config.toml
num_hidden_layers = 15
hidden_size = 128
num_attention_heads = 3
num_key_value_heads = 3
head_dim = 64
intermediate_size = 512
vocab_size = 4096
hidden_act = "gelu"
norm = "layernorm"
norm_place = "pre"
norm_eps = 1e-05
positions = "learned"
qk_norm = false
attn_scale = 0.125
bias = "none"
tie_word_embeddings = false
parallel_block = false
init = "normal"
init_std_qkv = 0.0442
init_std_o = 0.00808
init_std_up = 0.0442
init_std_down = 0.00808
init_out_by_depth = true
optimizer = "soap_variant"
learning_rate = 0.0032
lr_mult_o = 1.46
lr_mult_up = 1.27
beta1 = 0.95
beta2 = 0.99
lr_head = 0.00884
max_grad_norm = 0.5
warmup_steps = 200
schedule = "wsd"
decay_fraction = 0.621
decay_shape = "linear"
final_lr_fraction = 0.0
batch_tokens = 32768
max_seq_len = 1024
doc_mask = false
train_tokens = 86620000
max_steps = 2644
dataset = "wikipedia_en"
Each number is 128 + 24 x the weight over the matrix's rms, rounded and kept within 0 to 255. Layers, rows and columns count from 0. Numbers have three digits each.

# layer 8 MLP up, 512x128, rms 0.12, rows 380-405, columns 0-127
156142136140120149126137138153111107145125154120158157148103095149063153137144123109145097137098185106175107110144140116101105195109102139118132114197108164121179102112125116158158161141168176135094102116161141131127151158110118093071159114153164088158131112092099148093118114111140109087114089087164138113137146086152122147145157163107153108144143120119124130106116125164090091123110
103132136126132126146164118136074102197119136138137110131084155130127110101093142110128134109144145117146159163122146120100147133156101185138173174096141084159114111126164165099144121182119119114149093119132116128114131130101140132114177130111162144136103071075095165119131110120088074126134086113154152108142125071122094133114147109133126108102139161148141126138131149129119087149134
163157148118149118117166130127121148148136109117143140128138104107122139138132134115127074170138157107119124159151131158146123115110093142138115158147128139155112128098108094095103140133109122080101146089147124122113135085118116144139161126076103100150082138137166098101134135145149134106112105143120141098145126089165112160101138161074162117165171145108134118100126132142138076106161
105175079125148161107150132135144193104125135132127136141098126110134145110140169130163128101117111170130127122135108141112102130135133106141124095154133133136132131147100146157123131120141142135130171103176129132109137125123136108092126159112118106167113150122180101124158095147127114098125116122129142123114102123121137128142157090112142141088114150110103119093176131120121137115136
157127125149146108097139126162126089130107130096121122159140103126124111126119086140114065111108119136117135134158154121121108147162158116127116134140155111126119135122124139122095107143160148093147164126182134139137142115110096134137128120087121109145150123130122124206110107118116143138146165179152108129163105083116126154077166119134092118127141130144133158128153134145165109142124
127146143142175152119151100129116153114126162096139127104109104160161131122142133188126157142092114134082150146128150082116097098155120099095122136114155121119137095151142121120090154122123164130067125158176138068074135123089103190159168091092139127084149100095126137123135115121143124166135139181108117121090121129113105108094142117108150128114105117144128130082161169138155100150103
164118081161134149122144138136175130150143148134129123132108103134114127137170124170136095130122143155091089145142147132131176125115111103126114129116138145123101130156133105117157130127106142130172153089151106131115137137118117191144109130082123099121136123163107142128133157134140120095110130138117134102100101142102130120133143128115104190136139136144131140122165125101111126111132
099153110158149094141109153132065109091105170128085167104123186134174126099136119134099163170143134120136126157134134143125126122093111129148127086178146154144159104172123138111146134138080174102125111114154180164108082151115099108134137153131144149103125121129146105129157129118145108094119152117085124122114109054122134102096150131056160121134172110157159114125131156134077179137128
133128113141112117117164097148095108157130145122130124153117136130138169156132115128167116058105118155091153152126108118145098122155108096150137175098108154132100105107116126145105146124137101142125121136162128120107130163082118154115112125109093146122122130136084115136147122111175080111082118134127136138135119145171165133105164145135135104139111128135085117140148098158137117169132
147095111125128166116153167119116158131102106102159108105169114132151149095112136133145130081145146119135128123141107136130125146167104135170132097098166092168100157137136134149130099131126136151156109133127142125133150150147097117152094120126107123118119131125103071125118126147168143122157168105080180178123128106105119084148114149112134175125096079163090112123167162149103178157163
158111142105137124096121132164159104154118145134109108123113108118156147138106131127110110133137128129142153119160116137104111133119167121116112145152122104128096156115118145145165116082123144159109085122134134076130077134149116111164162124114179103142173116093104158096109173144133131129148131164149079100142097116064150140115135078114108112153134182152107102145147161139142110133106
121093136089106143149110139147100134119161137114109149108120109167119088122100139120112113099139138145165099107139104109123136130130110162085107141141159131143093149107114095136121130121129136130135101100141145124121112126078120167088162101135142130125133124164120116139140166153101137138086162120107099116174138129126150114131144121145086154147119160114179129124162164161138121129124
159129165108152096145129164134148137141118090124162162125116120157095120131119111164126162134114113136095161117112136118140101156113138168058146130149148139157096104126168145098150127144124122072160065130133135114114123116107115114159115154127140095149076150164149143168095155126134129152103108104090119145147138099135149159100111129098161131146111140166101143125137144146100127120161
140127100142137104102108119118132119133169125111145145174139144130132082100117111128106077146106127100120155144125078105130107144111099164096154166173189134149150123104111163118154108123103145102115099122111133124151163147098125102150119130120142108128115151118149133160091133151101117149114097140098120120130140168124143112156111113125165123167148124120127109122170119142118118145153
145119146134180114116116151145175146095108110112156114107115056158121103121154129123142088124093138141122111135184130134091187103141139079121081112160144094166170130107140141114125134114107168109156095107099163130121124112074096153176136157124167097070109129125154136144109126116090157120131115166112168094128125156137138131160177065125114188111142123127131163121164124097153113122127
106095156150074139153156103161106106115135094108163149148150137103108140119090103110178158106113113167105129157127106147099143156134106105111147115103125149101201157131130134177128114172100121145105171110161106122115142138128136127145146144087144151107118129089101170125135125122162118123163104136116177131145127103146121133092125092133178155155124107141154133113117063130146144137076
110133118150155141124139131100125133108127135120165121142123127154162159107104138137121118109104134161110164112177131161129111158127099101112135079147113118149101106120131110106141105144118152081088118108136092106115113133129095169127124117104080097110127111132088155137120142112142120124141110146110119112157181131145173108147129125078146149141126129121141115092139124145109121139122
166115139122123120121123144120096131114156134073117204135109156109140156138100109169119136097119136122111155128157083104103118131146074081146125124161121141133133165147152139119123151120124094172158135126152167149128135087098160146084161126125152112123123133126133137168133087091126102133124158138142093104170114132108138120120076108136127115111099097115191114143115178124084132162148
130113107168124125128113134154124146123144118115150176114132143121159158118136124139129132132119102143069104122152141126132085143118120100112137112145117096134134133117126140133120135147124117130110122152086095132112148134096132102102132165112136147128115129111113126115107067147127149135136115119149129135130124126123148125083154100143128151121149151127136125100124125165130111169131
123137131180157133142169114147091106148155098151115098150093146104141144141128123132149114123134171167081125132179176108146115139126160135163155141132143126101154116104128170123123148121105152142114127133131096139113124147149112101115144167097160129152133107077090114112138094146127111109130122120146137097134132128159135156138113089122125097096112123125132141091134142156098109123145
145081089123161127139122144139109122122114077122137134109147104165111152126118092116118139148167123111089100111100106136133131114150136137121131127127097113135179119139126108127135174150110140138157119155129090136162088140098110118167143138159106155138151150155143146163102143118138112167106156096132115159113107093122145102104120155128143128129156121145165123158128120139127108145134
108148084113155113117139145146093134116124154115111124117143097168164121127075137176126113159136141151137142108111115140155126106116117166121127076160141140146114110132127125147108162145108157103134100139164149128116095119126115123144155164135146171126149158139130130159105114165111087096129153143153153133093121099114107110103135117109084173184133147131122096138180143133154096154150
146100170126108162108133200162130164112167140130151056111118087103164134147154114149104169156136118118159133144127154119110092099084097132118130095141182096129090161136155079125149148141097079122141120115174119106144084124090133166116155107124119147144099159135155134120083134122158075092122065099118125172158105148134106128069129165150121103139157152134121145133126102151161095121129
137095114160156128142102123143118136126123129119106147171162112161119104132141086137116116116115155100055147147151134142156129125107134150117159117152149150151170150094126150159131165102157174121127137160117152141147145144152119115134135151145132130131140097153175136152124109116086102179102137146110123159101109155113119102120126130128085117117124128139099148138121122168128126102107
134134141129157172076162167145179122066123105106109079146127139170173154107131121208135127097116103133103162135123130122123162105135127107137128157157133097122150117093120131117147141158136113115159138125118077199104152125103106142179113112127133142133092128137169170150074082137073104114164169136132134155170131152111130112114074123089111165134111124144118107082181137081154129109171
171096093100136157140068117140154112118091085124124101188106135106105128128093118110110177149104149086154169129134145130083107158124133124183139161119132116123156149088127145110136111124120168121117113130126138108111137157128111143111140125120157104101120142143129111161141130110101149096113149126083130119116118086137123127141155164142126102139163140135104132111091117127135112156157
# layer 8 MLP down (transposed), 512x128, rms 0.0942, rows 380-404, columns 0-127
077132118167132163099112106124092129153132125156142106139130146130116141175163104105110141137135120108142100128092091114066172106121085183128110137115136155149195123163131120111133117172159127128115138135136118139175097124089145120156087139133082129093187140120098108147118170130114091117113124095160097158115088118146093141150125107105133130083113125122125167133114106164143158132118
121177132136131138142197145107124164128155130166126129137146146148103117153134142120105151145061123094143129142120157106144124112128117131109100142118148137119118160127145137116134097138157118141096120104149106134088134160113155120146131102129158087170121078154154140142133167149108124112107121161145146095129115087158116095101142137095130064113142148113124148078139130131136114106106
103090121095100107123123124183063123107110111106117124139110120122145104100120156203132095109127135149129131114082114155201100127109139122122110123100129144085091086110153105119126112141105113138083123123105164130129154135132125134124151136165156099127130127155125136130121143117124186108125168105153164173098146181074108082131138131113146160098142137119137124152118130101153127165167
151144152137097148136107148145107136119163105118139127097123113104105148159126128130128123161160115127129130148139147110152120129107114143123133154097107131109140137123103115125121149131153114121149120142132134114115148166113116123150172156122122151089118139125144138119147149139089128134113137117111144162116134176133157112132110110146097110135112160129138136103123152141150132159127
079155105138156088163077146146123102137141162115117124100139144137155175161064136148121135127141141106130159121067098126170095150112093135164147054109126107105130102173176116127126124111151118115117158168109188164081098116115140099169096159141134091167166132129117143142109115138130131142128137151092109138135110128124159127153176130133130163114098173100113139100143113107124089132096
107142112140142145195092148155136099111108155150179109100113118095132111122154122102102088089195140098103149103125143150186146131115045126125097106057133158130139101158134092107119127086138095124139093156086143144122135107107189109126132151146120089185113127135143150096095120119151140128156114097133124125167132080123111100120168120100149166136147155121127131170146126127089163111118
106142120122100135111151124139155142143119126140114126151130151102140100136112100106141171135141131130160127112121127138169120114142119115135145080099107134117124142126088164136126130100111126143128115111164123145146136116126136141167100186142136130237111136099153096110127139083136161113154090153133133108110150113121111140145119108112087189153129118156125131151161113150130088106112
112160160114170107097149101127140127123153088125148076110112115121106113083122134136118096098111121152108173120110142092127084143138080145109108095170119136124133119115112124112135099107131129159128114101130095103101144074145125137168178123163142123202144148109152130144159164137123107161108143185160122133154124147119144158135137172110088122117057127123139130110108119101163127130105
117115103126099126123129131111161124108120154117136130108161149139092118118162136165125173117114119149152104107117109100130129119122133151129102123117084165132135129160185099110110131138135116116129114154128152144097112144161157162087092135139124120150110107147128161151134140110131127100153106095127156140128150100173123083149127141098124116096159134075202149132111188110123096165146
139114160138117105152141108123124112075148148156139139137145133139164135173120138114123167151128134126148122107090152139110135133095139144084087114144180156128111124160144123115123169158091089105139118163169146171115151080123141136155072125120124128162147115120127142055169113115111123113086115188166157144124143189125096148080153116103130147140110134149106104104101101126152121129113
160153126151106159136133079133142145132144140143125146138140139165133116194163124117126121111090090135138151114118084125149120125121120133128106127143115141119119110145154163127081121129145057119103119176130120128128092146151133147111130141112150113094134105178079107163139116135127114136104153163120112138121171115093132093150111142158136075132121124150134126155106138106136135091106
159152133095112101110126115122136111145120130128102093090106132129109094153099135113114125122211133113119184126143109136120153127138129135089120111133149151075118135134132113116140108134112139111102095112158110096134108149127085111133133143141106145127128133120153127113127146100115097132157109084093084133116140072103125135076101090143139131142101129138100141122139122127137151164150
110101138135137114107110114146097121135125135172129174108159121113094158147142092121139151061143118151122146111142121151117153087156119134073146099128118072103158143180102083091159133100149145122139137142147148194125089144134150156138142146157130106130116132176139165140132110079102121133124097084143107153166106138141115114095157153130173115127116146108129165110128132099148101142105
152103118137095152143110146158148153119114124139124100136131106164104108143125125148131157109132141160143170118139133133174115134117126124130143097118154076084116125118120090144139143144130090145107148131168103127113125107114135105149112138118142091176090089152146124140126129143170140173170093125133134090162118151132118141123149090139108131114100146108099123114102138114186149128123
116160111098115144127144149108087151132103118116106123149165117140112127161106136155136106146107129104121136122092144138128072128165074092116117136135150109132183113137196091146169154144122175123128081152152151049132118160105112178104105145127138120123126103167129085171096090156148138102117150133145100138108149119159105110123135111093118122099121122126111099141136131157128146147119
195137147174137138139120121145162124117162119118138142111094131133118095131133125150115110131112136121078143122146170120127112109132129117181155153129131090142117128132119126137142174138105116164103135174100154065153126145160126104118108119118120115100140119149093113112125148138095125178123141135120122136184118125124186143129134151154128144095139122130174122129122164142106142163152
122110119085095131136113154152098118131089110113111143146105152132119159119201144089115103149111114082173134113119154151142131132113146164108098132116121109087127139107141100104103124129097117129129133141134120141129115115130189123098113132174117102153092133082089116094121101125157127152103094146141099149131113127122133156119149120149108113122093141152125145170112146165155119114157
121121106133144114141118104159133167185157161160095117147143132122135158141148134112150112151103169156144123134115123146117089103126167145149080081108128162153175152078121138143138131142099156138126103135097106105110131146148122129119096154148138127150134141122132119091108144117104138126128104179142166168129124151136145124115103157116126117141118129094125112109128090146119168047139
133151154147105139088103091114133089156116160108134115135141126108124070160144164117102120119142153128157127112107108136124163152134127155130111099100137168120131131158141128133128108149142100129123130118142144118104119111127112119158069162193100101163146116148142123173161188083125088155128123107120135121113117098152130143127102153153139114146100156102106129153112138133132162099121
158115140130121137107113135143112113115163127147133125142127167124120119143131128116123158142120083084138162151125146173112117150126133125118099127158097176163113135179128069128099092151120104122154119126072130121116141095144127140107150150154105128183124089164149181128092117111094124133143106097138100129129144124128099086136128171109129079058130157125155145175065113144143131147109
131148153164122107129123117122137180130125159130113098105099165122118126152119114137119108112149094116142155126131127113122135156126131129130176100140120148124092109133141102135131107099112123163142134107107185131092133111169113123120110152132112112236139105118094124151180119119121137111131123127154133127160151153149119150157128135105113092118119113110097134143125139160139109102143
167158123153125116134165102126140124153114130165149114144110126154139131178108124142143161139119120125158153160113146128106085105145073149158160157148154119137105152140155102144124094116161139123148119085142137110141136171180144160127124166141095089182135130134139136122152151097125086111117120114146089111123114154134093130120090134080172110121129090150111152117122129140165142086143
142090098119143105121175158092112146109129123148151104164110092147117088142158171118096111129119069115139162130124141154095112152143143164163100133137087095133142123149101154106114092128116157138140113121117129087167172144098171183149153110110148153120146118088120127113174101119126155087136128127113145150165194158130134137109177142137097098121135112155159189127124059140129057126147
109138138128099101126099116102132119105134120112129132140139165137115133175158131120120095122144098147123164103057132108147104120128113111133142109111140133083083152138118119131137117135098127124127144100174120116114137108118126115110084129163134099196159098128111125163147114104125145075221141123127106132127152111140140141153105087156147123151148153100091139144121119181153130135132
144115099127123131098118089149154122131095153132086148154198118129176134128151117182133109144137112107154093151100113102133099153100131165136177129120166139104125087117172096140140135112116099088128169128132121122160107096084094150099114112137120112173096188173121088151098115148157109097127147114149096129126151137139107127140126116124121178106133101155162096162075102179144108138162